python train.py --num_hidden_layers=10 --hidden_size=160 --num_attention_heads=5 --num_key_value_heads=5 --head_dim=32 --intermediate_size=640 --vocab_size=1728 --hidden_act="gelu" --norm="rmsnorm" --norm_place="pre" --norm_eps=1e-06 --positions="learned" --qk_norm=false --attn_scale=0.177 --bias="none" --tie_word_embeddings=true --parallel_block=false --init="normal" --init_std_qkv=0.0157 --init_std_o=0.00351 --init_std_up=0.0157 --init_std_down=0.00351 --optimizer="adamw" --learning_rate=0.00257 --beta1=0.9 --beta2=0.95 --weight_decay=0.099 --lr_head=0.00618 --max_grad_norm=1.0 --warmup_steps=217 --schedule="wsd" --decay_fraction=0.561 --decay_shape="cos" --final_lr_fraction=0.05 --batch_tokens=16384 --max_seq_len=512 --doc_mask=true --train_tokens=106700000 --max_steps=6513 --dataset="wikipedia_en"
Each number is 500 + 40 x the weight over the matrix's rms, rounded and kept within 0 to 999. Layers, rows and columns count from 0. Numbers have three digits each.

# layer 4 MLP up, 640x160, rms 0.165, rows 559-602, columns 0-159
498484523469475496489468494515471478485484514492531507514494506518497504469534490527486530553471471496538506507486471480476514521520536508504509503520496457483471517529474492471483493484489507490508503482486513507503490542497510478526531481509514528505509515536512517478511471462533511496498502490511498525492389526508473486516497494493514516473518494508503534513482497510514520477496504484507476502500470471485520517488501483467529494533492513525504523493473493489532521488485538
456360495430490521531493507494414436431420465558538534564522480472449475459417549523518497514451522511537463525465395489529543417404490493547531524601546489472499528566414447483563560517501540438473521504490480545500479531456464505487465521565432525483492520499590562489552439563472488427529487524517452502478473528520501531446517409502532503560524516582522466514491419440478548464480531497557484602520423481489527458507513531459469471508456526487475510533515409461479512480505472
568518544505467545536480558494554494449504447471524563498465463448474476508546483488458518510492515517501516453497467469490517405458515503529431510560451497534407503429450425532545490424546543478530468408537540496410452559521442465550433505460604540505610484534490589520591481512508441465451463576505365552527479483503509369486527467444505524519483482533440499596532470476433521382457493542523475561489396514491533585558555466531483458474502460508485458414505379426545469474521501
486488548503510513508498446529494475460481520496479462516455515471469519502499481512477497504494502526512472531537506508480523479444471492515514471490536506507481505539485502506527488500500540500439521521522501532475491557524483517508464484536493492498497485459519542494531466510506454457507513478444506520476404488516543474485454440518520542490553494506546495520508515490479521500496474477493489547464491538506505505526508481495488476489530510522457468480503488488492470485471475
502431551460564463546440484594511401494453492579373498512537543479432487469437519484490471532449513484568434569458482505554567491462504519513503525519579404516464472506457515483547499488437514395499457553476446558506518550461474500483480583549416527524444483493587575394512495484507516427522542535492561559450428536449495543448424525508529498515506459553485487425437456499506519428515509442536472525542418497435482444503501554402490563514518589453506540448493490491534533446475524
485536516500507493548503444579500482470520540496483442481507512470497544481541553540465505545471525551510534537508501508496536565484506477524503494434538487448524499510494476464485471549477474492530530539447550472505496451540503510470499509458504509495487490496498484520478412458496465508488549518479515503481505482479527498503474473535510467516479514450510510495528518517512466447503486463440496512516452487483505506558515488472494514512484505542484515467492521495508478467503497
513460557484507509493543370522578506577520505541527506539505461500475464484528438532410493501499498433526480493562454485523505489445519525450411506452516476452523511506560439528430502473532439496558470477392484601391462453504556515505476575418520519475638490437480500485585519468478434497538567512493530458450481501494483432528443562462493535508475477441532519477449479538525458460510540471480522477516435463539552503503499518468498487469511499574487491508499509491552433504507500
480496528507506517523485472518498480483465527501498514493472485462475505502542459500510509511464513507509481492517502488479507512466474483523492469499514502516514489491514495513514480494519496507502519488486492496492508506505500522487470514498490493478498462486498504483508484510483506503510520475492512508473373496508526503486505497511521529488514503483521474496509508522462512502493495497487516494480492536512507506524486496487496505473504511505462485478506495490479481481463483
456476541549548532551495520511472469437548536557559514457462544537522537448511461513454523525438486429514502454490548442559509527490516461596456391428435522531528516476515462486511502522482534584472491588522469481453503498520552527487539527484456506489479530497477490481462486462518496459607513484543492515548473508580554479477447536409519524444451513476489502446499460499524554539485486508553482468520536481542549501558434523453514490471492544503471494438401487483528495525400475
446457564514520525526477483523513453483488513500536491500479528506462517419541455578466522502452487514584499513519490496509527534475496506579499476505533468493500505445487482502516512490442465504535556491457517523488517515526518496478479483542509522484514483483491570480549454480502507505515519492470491515455385490504518491524492508501507529499508508481531506519493508528503542491509474535487520528469460500517524539523486511460510493495498527537483516461499487469485472480445491
450457458536613562548488470504548507484571556375412518477413585503457513505510407489458504522515480504513522500464467491556529525501502475515497531438428487435453480423491475536479497492471507511465498495538502555526568494488616537478519451497512528499526444566471520441449499460547363488574525506488462497553460506588547390535430516467521519431470431553491512465477574499490506532466526489504465520502550475434613504556547466529533534444497474506456484521495507410491510508481532
487577611517541463463489501485536570506521525597603411548462518520544494534544405567407498511460490517481559605604534494513485470473498499519460497453595521468521517451364529481533429541587495482417495537484494454420403519484496538517483547457469494501584517453497461467579512510451480455577551535474456510476475544501552446478450462504520496474494512442529494482477473488509498508466469448459443487467565507470575551469559537517522444479515464602506496521499501470509510556451487
484493501575518500517548495498508489495485498504486495460472467478500513515508510480505464356506604486463468481525530465496492488485418454497480446482492539499525394502527487563504489478520479508493491493491501496486502488504498548483452500486490480468494411481483492499497491545465516501490509471500514502497475485507531519498506485515503509503508469499521404486513488490414490486496504503483517501508518569501502502516514519516469535424493495511443475507542499501484448464489353
521498543486460527515486512503542460490446457425531496514523456559520581509497490493505579492510508451571469495482396489489532456458510464487487521593578478525459505503548445490478535475505476438504475453444523503511458489494490498566540499515551578472653506482488474505506406473428391512494471509458469490468496466548580508502442540526501518441480512515460542516489493549510517461494418504481567442497451491509487560532555486473507512482422492562481477454511424529529437528411464
470453578506483569507500515539438474441495470527531479460442431463438522465526514505515487530500517524452560463468532510496581511517482528591365474545463518447565504487449379415509499537481483562390583417486484501489468504546532477530453441541469507553483492451487463567517500520473580460494496510474409486481477504521439469498539507505432503506461471478476477470503506477511510630533442523509453466457502504540479541503482496432474508499516533417537523503516455504498482468383511
509503496492554492635510435471573553482499482572464547534468488451454610495509530497503460533532497498482491457461537527441520490507504490444489457392512496525596518487488483528508538509514515522490476514462615488422530537537518451464491533481445545489565512503508526494492451421447477509561509508495522522521481491512476506541510524489543514481471515440514519466427552528416532403461463517478449587442477556453512549551443502443480484442568484481528552497449503455541402518502514
447505548462490556512493444592502446483469544514477460476458516464449534472555454533435494525454488560573468509531490519506516496468518491530525462498489483482499468477520472502509499500484459503506532500470540544488517508491499509512488506537497523498485466469531556441556446446490458460534543503517437509452385517473519514492456500508543560480528480448533501552503535519494504489519481494508514517493470507547503535525488505462546492499565548493475530430454484418493515477420510
501408486445523516511447486495444485535449452525503534509502448508412482465479441551393480496517464510634514534453454512549522467477559507512463502486520463424453494491451529529511522540511611512557473578439472580517493600421469517480453489554505481486458506494531521443516495437526484402557565515535586523552463387526478528520481487450426580542527468516564479510430443460488599530507497478549433559582474465477511517482472454496452531492482489479424508552553557478456462417470516
492511521509502528529471481551529497488510515511551491507474524483447514469538443512470517522473501510529523511517514511500510520473515497540514492517515480489502533516497503482522479498512473548482558510500531513471497495491522510507510498529521510515515507501532530491536489480520479476501488501477454503456464516483506482515494497488529522497492512472517519512505539495512472503542493504472501491487447492520520533528512495501517470511522495515493536478466503464501496513478511
467464492485539531471493376515588508431529525563432554474484535541490582479455560581549522499459511492583442474446452457523544418428509477488551509455518484506476490414502523480551566529397466462577443518507512514541553497483452522590507485506526602503399506551495451436501478471531458554482497518500557492466445483482518557456363489506480543524507501532569532561466553486485452504558470615528511492508418561470540466522499434476459453474423584457480535441472482467508512469483514
490549485481494488526524449567471422557467484530461419480536572503397542524562551461418519508471486568516508478474542586593542548563488505519541434484542517504530509419501548526559479482462532482532524458458578458551542542547506475539487509544472474459505515455500560499511530405507418484489567478485480488470463461487472585555483585543513461549511461402545493516448511531549509468493464483522526442595503521521552469492540508447567546473599518535440544510527519463546534499491520
501436503490504470523486486443549463490420497522536529488454459554494549396522541583518569504486517601492482463560510485503485510456448524552467476465472549513439557535478471539568488440463423568419512489511464599469469594535493489495518481410513527470525502397557626509510488528537529430536501489484521629445469510464470466549493456482517637467513515425476486542471477458555528447503487508425423501509484503560474481544504497426512525498512468621496480500517501457528446497496523
443465561506496551517474472535515446440469541529534507508473510486483526461561440539490500518445503528557497516527504488491512530472494485523491482487554475483515508488505458508517492516469497486517586491502500510486507544509496503481492503516508521489519495497516551479527461483489480461505508512462500532462373501523513498492500467525534557478500499491542503519497515510493531484503466529474513508484479510527538564527497496473555492490500518546467504474488481454492490500444505
476560523515475583480490456586403497549434493518537458463514467414506475476548458498467548555468510498521555538524538510548529497470519487556458485517492518461547509462483479433442463522539458560523529529481537551561569479487413513498496579525472532530453465489519492513548493457479445507486561490517422477467497549514551495496522485516471489491485522464502509444535561443530522523551498496495496500522501500582514513538468477522531456505446508475505494500468528514481461516487456
468500546524497487471476553516540531431481570487518436473464489418505505473505481508462496558504490437483526534557503562482505525480503519514473486491478521470445509508497567516598429534493395524480577432436506592437421495505496490490508521574453453501522456446460508580540478553480550499436542493476491569443475535556483439457442445489449514529515500432478452528540522415530549575399511488506553547518473487540469489531500446477485462512546472529458533404505459498451548452436531
497420560487521546482507471536474541474517557557463562514379478509453492422453572515498436495497507577521449509423465493536617419516512524570456527437446455458431471420512449503477561502423520471521572497482470468516564485481488498522502495594553504541458496486474514472477498420529469507611514581515489529528454486483473515488459519497617578473484413499564428484463466474516548514526514493491485444522444503438499489581549512405529545525456475426466490537562507515541483458470551
483453458471424551505477509548464498467486470585480497474534521448497447477453426544453480497469504528574520500433500531504585454423525527522540539599487458466483470459447521506582484416488541501558504462484442515524504600487471487510471472561417484461490491522557581442545510458478529393489411551507489535437455527456482490519518498514453468517520457549528455484473508469484579465516470476570533540539474504475557450545493439442514525485498528533485526482516461509534473447533514
504502500470478512498466516517481499473500502500539483513492530498496508479518478492500538575508460509510516494491496490507523512502525510511514521497494481504481532508497482464506491521473483505481520484496509478495496494495513475513531512495531524516507538502518515494516487481530492495490504500499474516481369510506488485507507507513521504488505537495507538499484527515516523515499491507497486511462474479514514509500515484487546469538507493513507505484466482491516502516481542
454469543500519549499483481548509476471476516515533477507493522493468531451542476557464496509440498525569471509519507505494499537464493495567489473514533483500512498461495482505511502509471516494508582496474496507474498535498501503510473505527521517496515490496492569501549447487487489498510502492463500515464376509503535487490480456522515550502512487479558504520509498523485524477487470524465524530462462513513533556533484511468553481489480521518472511450507477451486478487451494
516509572494423465553503490488500487494543527495556474511552494494434520516481569523467535521491517604486500453448523492510480552466470551533434473546478551553503490536549452524540440488436557566520519507528540437457478438482420460470465499503543474563486524426448456496508518531438511494458596545533494490413472556466462523558539490449557468482496559395499502503547515507544472535540449522477447489515517542646442538536462461484437462506520502512504595565433482550590496485464479
509457562479536509485484443513513465481503502578456477538504509448539526415431509540521494509503470438560433495524467465544503453487481513568486456546559478565419511483543486538537534495460575498549493539512574504492471519467442464516489525623515454480477510545505557488452532516484448586504464550483510534475424490493513538512395510512513545575484487454521509517472478449514441474540426555537510526488439512465491534505445466448451494523460517517515502454487469493503526494476509
466453545472498419547518500533487466452528479461441536496463451495503527494559468509489541547445487625526480514504466483494494483440544549549508477567584531568442466439535488569467440414486452538511455532519551587499461586545555528534495480499518528449538489526552526484431484468480487467506491515451479615515481556477523477468382474561471529412490523475509523450522558530502512471486491470504586495584520487507503442611456437515514515534490449511467524452461415480542427443501467
476448504501396470470532521550510504488556470507514497518501463496391495436534481517520557490494450482490459474616465515502557484531475471487510478467559430579512487513532555558584513576442481615482495443464572595460434453478501545531489489502588563461563520400530547521525486425509543486567564444512424490524475478584479521491496553484451449522484533451568527526489441583488583583523456482463465515510493527589477536445506494455493516452518491447515454513464488437529522484449497
519469602435496464552485494531480494494471494549446476516531493475446474430478533577521504494451503476564479490475437507508546487475460528507481481559615460515553540519514511472508514432471476518583483486505480487538498578494422492489425475532394529445421515542460519473471536484523533514563486537446468528414455535506478507546447548540489491529593417465455486518464453441522445429553444424476408525489455507487501469432468491423454539507520496507522492506487484449529461426471528
418530584486445548517526463593508456562520441440529504462451562487412521532483496608383540525467513540508464522591496451535520474499519504482501473469490514415553462531509493566524464459472441497615436508378528452406507467540523521506551468448587517514570523471482482484573493500398431449539572522428491463527494578496481418529475472440555458505549481442507576484474572563502524402447509492443497459462492495552514503483547550495554516452500496559476491526440476495526490495498492
448566553479494448429530470529536498494544539464448515547506516430480551460530484561572442499542476567484486493557454498487526499570437560551552494513504437545493494603515436522521469489456480527504474446478549560437514484500470531550501441475557521486473486492439634435490479448561501357479494417522486559565477550507506497500478542577563593521512457470595527473497497491531512451520468495510469470528453532527559447495491467539547498501565503447427505497474523458619452505488505
461452552471528483564496427499506510522484475495517486496499488523485514490484541500451537503560488507547522534462450526471483424485510545503553483471620500525462485498541524477465496496513521437487504517480500544508397504486502505495471501499472491528542502498490461518558489497404496509484563506421506482482490514486517477497438490510512465523482514509490506461517597505479511517476491513465470495505519502473505529488515535498528437495443523559528546450491495530535494469468483
496467495461492488642467522543529542518443472628422523578536496460411553533444515540501454505540504432551500443455506474485582462477480485450528496446525473470531497479492498492455547450501452492506494491439465488334436481503499461492488531482429562484543520540427546516534433481458485406526475503516476548482479509494529519504486523512542448556499485490541515429401541553448523352521516521504436539465433584413511507528439529431537461444558577486544598496455491437592489482463490
477472516501482485478496442538578437438496498541472462493404465492518471540485509472536581473513473530513497431572456472542574474460472471490434563521458493504473504504461480523523547492525402447430506507538478539487448594494499559508500534478574526564624546536566526485604490514509451452556498478526512510472474493530557468506509456559512521521547488519496504568541486522517573454527512459491464554515439496481554507563569501493466475465455465538513416505554536496526459510487504
506472570500525463526481498468515465507465544516530508510490519465471496459515490508453500520434467502558501581467480475439514476452526515562479454573571454523435500512472470528500509429481507488522481551453509501501474569464488474494517584484510528544486504578498543493492494477486476532550449518467535509489428528495512444534459505494495545578505494517482509489517448517522472439431483592500427451557464473483529504460482481413502470529529535573494584457486486509500491512469506
438481570498493529505456460542508472470488504512532482524488505469450525449572485526471517527464497531549494532530504507493555550486497509568494455522529459471520503477483477515518512519489514504504581494478549513475505517495493490520455504529520525508529463509505547481530452475493472477527536504512506524454381531481520520514477488510535527479522513471566499535490500548480529493490465535481518529479475500508539566527521473458529497512515499545452543445507456441526476472442503
486441543504475590486509474518442412544441479413491477537481472459452479460529506489470470510503445482597578594496487486575549466565518477551468460523498513510459493422488508506504475535491507436535556461437509477487487474439511505556453495575487522477499503473521578479520475428526440438531600493530562508543465402550461507528521565469557462540505433504558479423467419451505525477475492481503484510556519465460531563474525468470537530464451497491419514467580494529541510520465524
450473543495469548505475453542501456490475522517559504524482548478508525452553443525479524530460478517543512505539463493514513500476506501524478483489531465490484519501500476489496511477429517534503565498456537517478503489500522511482477484489515516508537504502520577480526446486499459492541478520456483506474382515520515461504486472503521510496490497493524529525513529504514505518515478542478503472484437493520548563502465490458557482507527533519496512460463458471506469520443507
525520534519471512533528517518491458367547489488492472462488547449451573442508502490496493524462530531463519516503508527501506557523479491482490543584442493551493495549512495466515496494476533535465540488540504515508535489445455467493496471611520478544483473504477472494457468503526494464423469538545457459433472507518465455538456520462479467508468506520444440562574512472507510534513451467479497470492482512511490521540478395531546488516552485405464531453477467476488507435411511
# layer 4 MLP down (transposed), 640x160, rms 0.13, rows 559-602, columns 0-159
488489538553536512514559522484534526512484492502472533460501513522490500478496493477492431435483591502499472499505544479531508465489469470520502444471539500459518363459517477565527501546476495455493494541439440528463483458493492570489471535506458508490476434507522536480532508601493502524472467510463520535542489513534520540496481505524478524559477502511522462503552494489442472500496492516455518497510479591507468509530554480506515554469494511531447481465556483517519512470520356
460489436553485531478460569450543348454522539453528459518451481492526533511510513608523443533521501489538514475489460502435506445487486506499502481545528526440470522531518549503482444502506434505490466426423465424524423467491562497583507532478372455458484483485505441501448474528592486470363488480417560521540472494434461518535494463557574521499488530510457513544519486447480490436502554528534561483450520495500568398568459571495541542520498506448492487572525478521501463587503505
524475490499505461516522535490441437387411385568516423553507440452494586531498545508525477484445437532478445414475536549475520448493492567508452498435590516514548541431444548539590500462555528419523439490539466466388398464506483512595534442529604457491488489550510461405568570596489468568514560522598556520531467447537498518518453506476494489429496536403461529532592498496452526487465404442522413461507486495501470560533570389564485564533483555482502534565491455441469531526567478
459507491479536490505492550504515499493533480481530510517514480552527493495499465529535497514449503498493528512484534510510525512491536523547526565520509501471510501481470508485509489457481488493508493503537503500484464475492523481486499447498518486490515523498529483506502452515485505483485469526486501494500481497521457504479511516491500496509516543502519545507505491514516476515470504462522456492470473482499516463497531446506528482506504460444549510505499521457471510475497557
503496470520461466544466474488559470506524481477467534460520496549492482542456519518496518503509449461512524509519597460479449438526513431450498501471546513463516462463587498490436504552499484571522408428539534551523478626500463480461529602554498444493481497495541577472565468523535471461508512440555516558467465551499582498572446515525435489538498521446480546414464501478489537424541497517539576562590551470449538484536526575579516618507537425494539555560481493544568486544474498
525471527503479466506482505475472503499472517498489548490521506498466525549474522482491485477491516488506473466473478531473451474524528507560472520521485520548507498460490518510490492501514504496502508512532506506473530471505517443451491469580493461469481529519510473544493472512499568513467496500456505519518417505489489474499539544487521488535488518503459524512564483486498477512519511457479456497554528514477543501521427502530512519494501531476532522528472580544482491476514500
500577466473445395549506502463577489458536526414479479476493487490539558522454517453544539472435545532513554557570549514477533485516472460471645459497491478513473524448422537534571519489425540422506441556462448496440525525592526482585517504570522486513496502513530530551458510545515568539410500533477576528530481493496457550499445494479540496489576503534468522477457521467484514496522487491486539456522508528498494532492565510491533532542501482528493453452514454456507550528515509
500529529444518485492432525478493493498565474511511505563530474549503468486496506497517547624464410479471578452444480507489537538508588541472510569532493459500502593461464507445425517477513483427519441469506517514510470487467548454496560477461520520551517583564453491529480491470492479487466452529494505475543528507482428492506486498490479467555437550530499587472514489525560476471505548512527468477482483420482521511473509478553537468635529510478561524533506470494519566561523600
541534537490514515526464411493591506515451442545493501504537466490580492523469501472513500480431479447543516446466437487518520449567462522485465503494542459559523494463506492473588489485490538517463500523531536459524497495464466510517503542471452529510503482485439485541536496544454501531501540504552484472480500480530466474514604515455483528512495524528517502522506525609521483541555413436482431480505510487580470453464493551521486456486498538461523539547480487475474486482503486
503490497513489489511502490546494532535515485481495511478494522480502492495501466502490508486459505493511496540488492481499507514470472503508531493494491510458509502490509488526543505497479513513501479512513499481518495480498504518496480481468473494484504491477529517513498508525526494509509499504495466499506492492517501476483501480502510492519519524498499494478490502510481553485470490508480492518497517513509520508499511485501500472514512500513512489514494499484536476487486489
440497539460539467526518417476505505436570486461405484478487496455520556524445447523515502573503539396483497443587503502607606485499481511506532483548561465489509484409521465523441572551542458503537390495469494455564485458433507552489448498559461576427414479523545436484485493497516481503535551562585569527616479542494487488524410548525577486440477455574480511503454521508527522559535573464537406524489506486508553529496409532556473520556492484433512539551438448463452462567424476
520434479478537500477515529523476473555500525432513495442521546462509553526487516568492470460496501527485500558534479513475451452588522545477495491578598529520555490457509509506534408536434528474494567549412579489527540495577501467502455434566488443485435496510517491522462469500495444472448504520518463487508467488487423509538516479452432510550520521522514471470566429478480412443535546537525528452493478508504473472549519520514508513506528512496572494464499446459481521526562529
511522501425490491483439499510497497498509502492522504563528521514519509478479508528494541615505402508522518498477468512487509518535583554499519551514498449490464605486461500450484515516474503473499488497508512492504491527488511440506549494512536523540517598525512522493499508456531494494495485547512478500516562513495476495495501502491501494492462537508474595506474505515576529490502490509520487515496496420499514504487489492507534454559520518479557515509445492494519538543482625
438517511458587503517458534545550509475508570515502477503539449544577490493502417573551460427438479497452531436500575480499413511454434514458479476452461504512452476544441473503456458489512530384476364485428455503474536487512507488560487538446476493490506497523537438488429557486482550569439492494569538461587437445471448493491553494529523499581477516501501543481419467511573507459514562468523528490469594518485570490539485539444565480603494472512558484442520496496431480474524494
440567469493502481542428503461605544425503543490529532496449537491546541504390579485528536439544493463538472593456493508481540578528456499520522515502480532533439502475516499463594479446459536504452530491471554542451577503542516473570525526436517447471549499510504501538476447492430568515573510520448454471450484444483516456581523478491447507566500467456540493529537457500486521498496559577564436564507458477479529458468543454396490469501530505473468512497550539556505498503578512
474444492539445503498517480562422468530519498504646541477639486571508524462589512523533495476512518520461486480510482560481472480597483507567475471499537455524501472498496634486556557510510575552568481455554514507530515484470415484442524460541421431515481520490559512485455390473479516511537485475417477504466484545542516528445554517407447529530508539478387548468386489534475490566496447475484516500547555432620419463471497488558571511509517513411537436487512481527475520493494486
500529549492495530510505484524522492496466520473485462490457520505503487529512492532513524488447485520530493557482513497547477499475529535509538478463519503489468511473488482535471506486505556518496478553472486495510525521503485510498491485518496525496501526543509500471512641495519498521506512498506504522482481535440547472501501473501523497470501487524532507472502516516511535482499489507482502479517492527496501504489498559477516472484490497509477513440500468517477497498494505
473542456423487568507524586511508516530456505569554537480464586647532488454430492637435552523602525506467465531499527539427451412543467533564438524535463500500477458495407507490549503468533462444363397555505494507395485440523529559463480561466500481463400489512417452491449539488495521474557499452517544442509486446490541573489548418423530498486522477427421551436467560602489501446432550541505511479498450579543506555482423466483479465515496526449500438446541609517532524484526516
506502496501512489484503504468503501511487517512495498506504511507487497510511497508502510483509501487502503516506505482499511514508510501510499505528502482509481493477475509502485496492474495493503497497492472487501489492505492485476511518493506502513515496501504505521500492500517522500490504513482504490505489514492502496497527498501496494485504512505503494495500495503500521515502499484496497492491487493490505497508478498511511518503509491506499505518493505506516504507517485
533480611505597580531455407611519486513571560566459465512536509435600571514528417471448541560463490578515519487495564575532499471497509503448576481496480500466542508500434496442411482536511531400622553527598502589546466511403494537555503510529586537490456453530489472606496556564464508456552478553511554498481463497445452485522434455507320458513464499576551521466537567477470522458605557529500395360462541522395531404494535488486462536494497504452535442555503535579466531519490448
541538610496597473552544570461595422432480368554441379529480463520384553547473601529550497490580509470496467508485491553465574520496487518503475479526472446453484498530447525488451497498508515522573466398462418550544461481561608521566503521506520442538489551414515511486477444491511612473461522523517482529489437428468489577583467497471451510508457507493548480564589422465522448510486518483501519478459526482529608473486573475541416550520611502460445542469493467501574484470531492
534546518485490573572531530528532496483539470563484516410527506506516534431608491467408512532457486575480488478494483457610508481543498432450475504482531535522472495475443483500502443479438470444514498533490481525466536562527444544421481398531583529547502491477520506475515465479515541475444449520481521463606499399476513503548438496557426495483489480428538562429530478544536438541522528454467509481499571506557497483384568528565520479498527520521547614415466438548497448507451496
497492547504484498516516505501502493507490509498443471486479542490528554481522512503465484478507504534518509548533510490529501528479462489504507467487493485500476514514499490543519503494494526537482501535525483483490511500478451489503473454490485508487515469494511500511494475521507514523504488508515469518513449536505532503477483470499502493484501473495513488523487490488490534484468488488490500537493474529526497497500501482501485497482511498513471468482525479501525483476450472
514460444441543467530536451416584502496521528516488521543519460499485540521467456546459452481537495469499474421488490471464467466514499446492475541504481540516480503510500476514516468530475499495539517554511540493455413600475546479570493453451501519482592499496522505535454499480500532469507556533447584508543480430501491468556438434487521572489547519523493513543480430475494487476477456464498398502563467500462435497468499518557457477503536513477536471578492475490466484548536511
463589573523457522511494512491450553559508496556490574482509465497560516558481526502505459536509509452462523499483513522535490491512487551530479480548465471518457507521495578530561470555483413576461457511470502474510498578476500453486562500516525492454495524380456422523428465503505480577518466516443565442451455482496546513493458539520452499481492552518443473490509453509461479450540476535484501548442511514471488414539483512561475523485474458477513469503448440451502494505554520
453420456469525579457484546440554477449586587548550550555496531583515441441500632506500514470555488528464441552419547513574525450495518543519482475527466528472474482530542531514490576461523473576514489554485393523555470532426475436511506516492535389424582529484459371546574501494574495402443599458531483572503485465536483510449483516468467563455494517502406488675590565445478517455479491514476479489471543457492393477431417477540455513479522481459522565465568485470511542527434506
492519476477448611537499502592511513551564427534468473477505605500510520617509442618413403512480525483459562536551532507550493433481477518518463473547471466499406481394436475489550543467545548480491512505484487464437473486464539494494513392489512550480533500466510477491515446467564468415512510566462620519490465444491549525558616478504425474453554458532525501506536573495484459414470462428499472477534503553472534485472504512450523552512515468555553476457518491521549483501525520
525449482539533531464576470491495514524483516507447491417494518489483489502515539522462482345507652515520467496509540497521505470508429461494501409516494541486484288446492479549520500517468492464500493471467466485494506534501508503488479508509455481449497381482472503465500498559492539521474525470487545521551566484531529495511495501506477496532534436540496442472521488489448518444520495500468515482513502594461449502518498494541430556391480474521443501503576480469475488443546320
486524538490467518516522508502491515507519528489443479467473542502517533500506494522465508481495493518519521502510480446504532514487454482499488459490495516469464523487487524549539486511499534552490474520512491493493512495499462516520470474473491509485516472469510534515500501499525504488531502489505458519517452507516529495485478450519510507499530471483520467508490479489489564515489484517487502504475505529531499503493498487493493484485497484501490503509498486494518472517465484
470540469472521595488503481473464470582489513466510538515497554487581477517490398533465470462488490426505534524481493426508472493552502517533418515499500532418563516580477518482435500489571481405478415471590499497480460520450525545506501490452444554521478506493482607465500469516428493523601568524482585572520538567487469504474444463516462534500519442595482469468484539418510515507408512461520512514428466500519585446496545498468504536523481506502512456541482500477487454566499479
516515544446524515521493490547484518520504448532467525536527450498523597577474429474503499508453512582461483495540532495471455502530525539465539500558477486517514503485529491594544507574434578501436489463490504497492487547484425519497502577532532431492506476486467496485487588479527547518516440494554519519524380469524485468473504564475455511507505575489476510495482532533464520473468448489491462558477553509547479467529502468452476457507510458473476500486498450550484501492480513
498416522476437541551522510484504520541456504438458513435475487505496474507501485467496491500528503476514573480412477497514411456488528507437486511463466488424512526461544463458495537447500479537518477492535455449468479511480451534439525446489501534502472499510523464481524505483475470565532510523464481461550487489521448491526589474522503511499503506500546484500497521511483467504523491523478521537486558480562440513440468480495505502460453492604537403518521498441484551488512504
472558505512500513514556461499493511545524530465477550502472475490543454502505568444539480485572485625468439474457461471558518419515489541452461493500493466563560523488529562522518481554498455537514556575531603453570471481448483493489456490423543578536476526467564514395574503520522615451549543553551488439522435465538494540498437560437466501465519434550536542649581370540457492546458444517528405501566502507499449492493498560541522509493529508427494575526533507502513545517468497
436562469502484454519473441496534571591489518472493577510507520454489473569467514442586451506503509433454437473465555453513491501541506476497530497460478481571558526462505540532550529486540529464490447550481546485522513555498508479470532451511563548466438456489426478533488515515492552413476458577558546577541493517510456499482494549524412500417455526520515508485519553589471527449565453496435462477466499561432501553504473527592548497490568584442529480447430544412489483482504492
480569428500538492482432449424456473511540559408521593505510457523510536558497444466600489472506533524492527519426526440546449578516488445607549505476540474556486496479511503481442508448514628516395463463542474505535520525525448466423479496498460543544452482512457494510467485472504609527497537524473480529457489454528436518464490528491539515533453542525461485473492429420470437516489583601519468596512559531508548525572452493498451493564554476458478555401567454373473560584446521
571570520520482529544478474349463441471545502565526478513525511480454558494475538460551488543456494509498481603534466502477503447539508454445483536549528514532494496486435441529475446457405458580408506511453517470493478437491408460398472484508498534488476511464474480498546480413450439491476476507461525521506496549470572559428604530607627448519422458500465442471582557502495519402532529513464528492523519486477511564473463421556472568495509557423495493516459497460449508511474491
525513502502529501553525528480506506508505525497485506466512535527503495545502513500534501501461513510504516486500498530485476506494527475494479485507497494474501490483511531519482476471490537493529515473526491498502517505521506491495481421493496482516477495464520455507505479544523489545490417537551502509527472498516487516487482468515510459525523487517480514530502473512498495550476515483515494489500520479533491521516464507499495506512498529440511455479516523481505529519519518
450484451540402473458551408565496373469496551464565455536494513543470511527642450467523552513487496486549552453454548542438487477590551526513467443478520473471488490472537490518524466479487524525590430475531451438611484558471581531495511505530562463460397458559453514600482496431510405512485458498378476415583500475518530602509566438442492545609572541540509493530459456493527398584417573539523506465532449404577403496520499531592481591471421481479504369531498552509466504393509511
506509529520485541507538527504476517461575457538554542569575447513524477436457537446607455524511495481449492389485502518490482505554476489456482542480506558532552526519568514501497459538560435450456451481506489435528467493466417493546491542490478491588474514546555530463525471515505567519463478560552490476543448432533531500520520484554498460511457512449520524648529434508480487547443466447492503484494452537410535489524579471501482512471550537511505531497509472538517514468533501
480445542517529573538508523513496532510481527469500524489521537486428494569522485491479503510464508519477504482488516519539459441489512531515509462485531469510515498452494451527543517497435548539484525540515496506488478427500473514470464471498492473465504469531566526478484508503508522471488548502472517498479508487484436512475523493540509470538493501457487521503521506505522491472451507462509518517471463504517510472494496466521545484492522568516514554444483510557492524525542461
489523531513487540548539538510521502490543495508467466526448527454496517516534513519513480489494495511552487527515499489508471522456476524502504492497506514472508513468484500512522502518503510530487503500512510503535507514507510504522504487504489473490469520483513487503489470502511522535478467489547472506514493530516553490486477457504540495479512472510516478480469496482512545491498515467503506487504512521531527499487484526483508480470500502524490459517514479455498471492480472
432442460487456544470532504400525577513526445567528454509491516573531479553530474564535544465527538523556544561483476518504496392514514502530465476496515475509544493487486436459426467406522459495451504514546474428501435479401486494450481509445503482501522576473536522457509475527508548549476495485477502506451495504512530491565524492502491487524501442460421512513485535446467501524464480529467491508533542524500532466491422528508466480470499531418459512507568570551527537515455518
507485494478508477488482475502515524498532494496452485480474514503535533491496501488472508513473489542526553529532531488493499491495508491497501490502447516514507545520483515524526516487502535563476494504505504492512584520497485468526495457487510492501504511471474492483481516493513526506543459485497486493532477539505528496498482472523512525520525495493476508494469493520497510449469497548476506497497510531518513510488519486544482494505523457492498487491510505457507471511459528
375492553522489506469478467510587574457463564499522475493441433472488488454489535519490496509457496512530547517433522475500509435484509506534443483457479523487512485459472525472558524510486480525440538552454503482461459529610560548566495485429474527501446494433502492519486409444454544423554505515517501536534547467478521500486455501491519590485507477482546526451488491481516536602499567503519483515563467534538529416483539504478512489497479516437479448493512512523557450465491493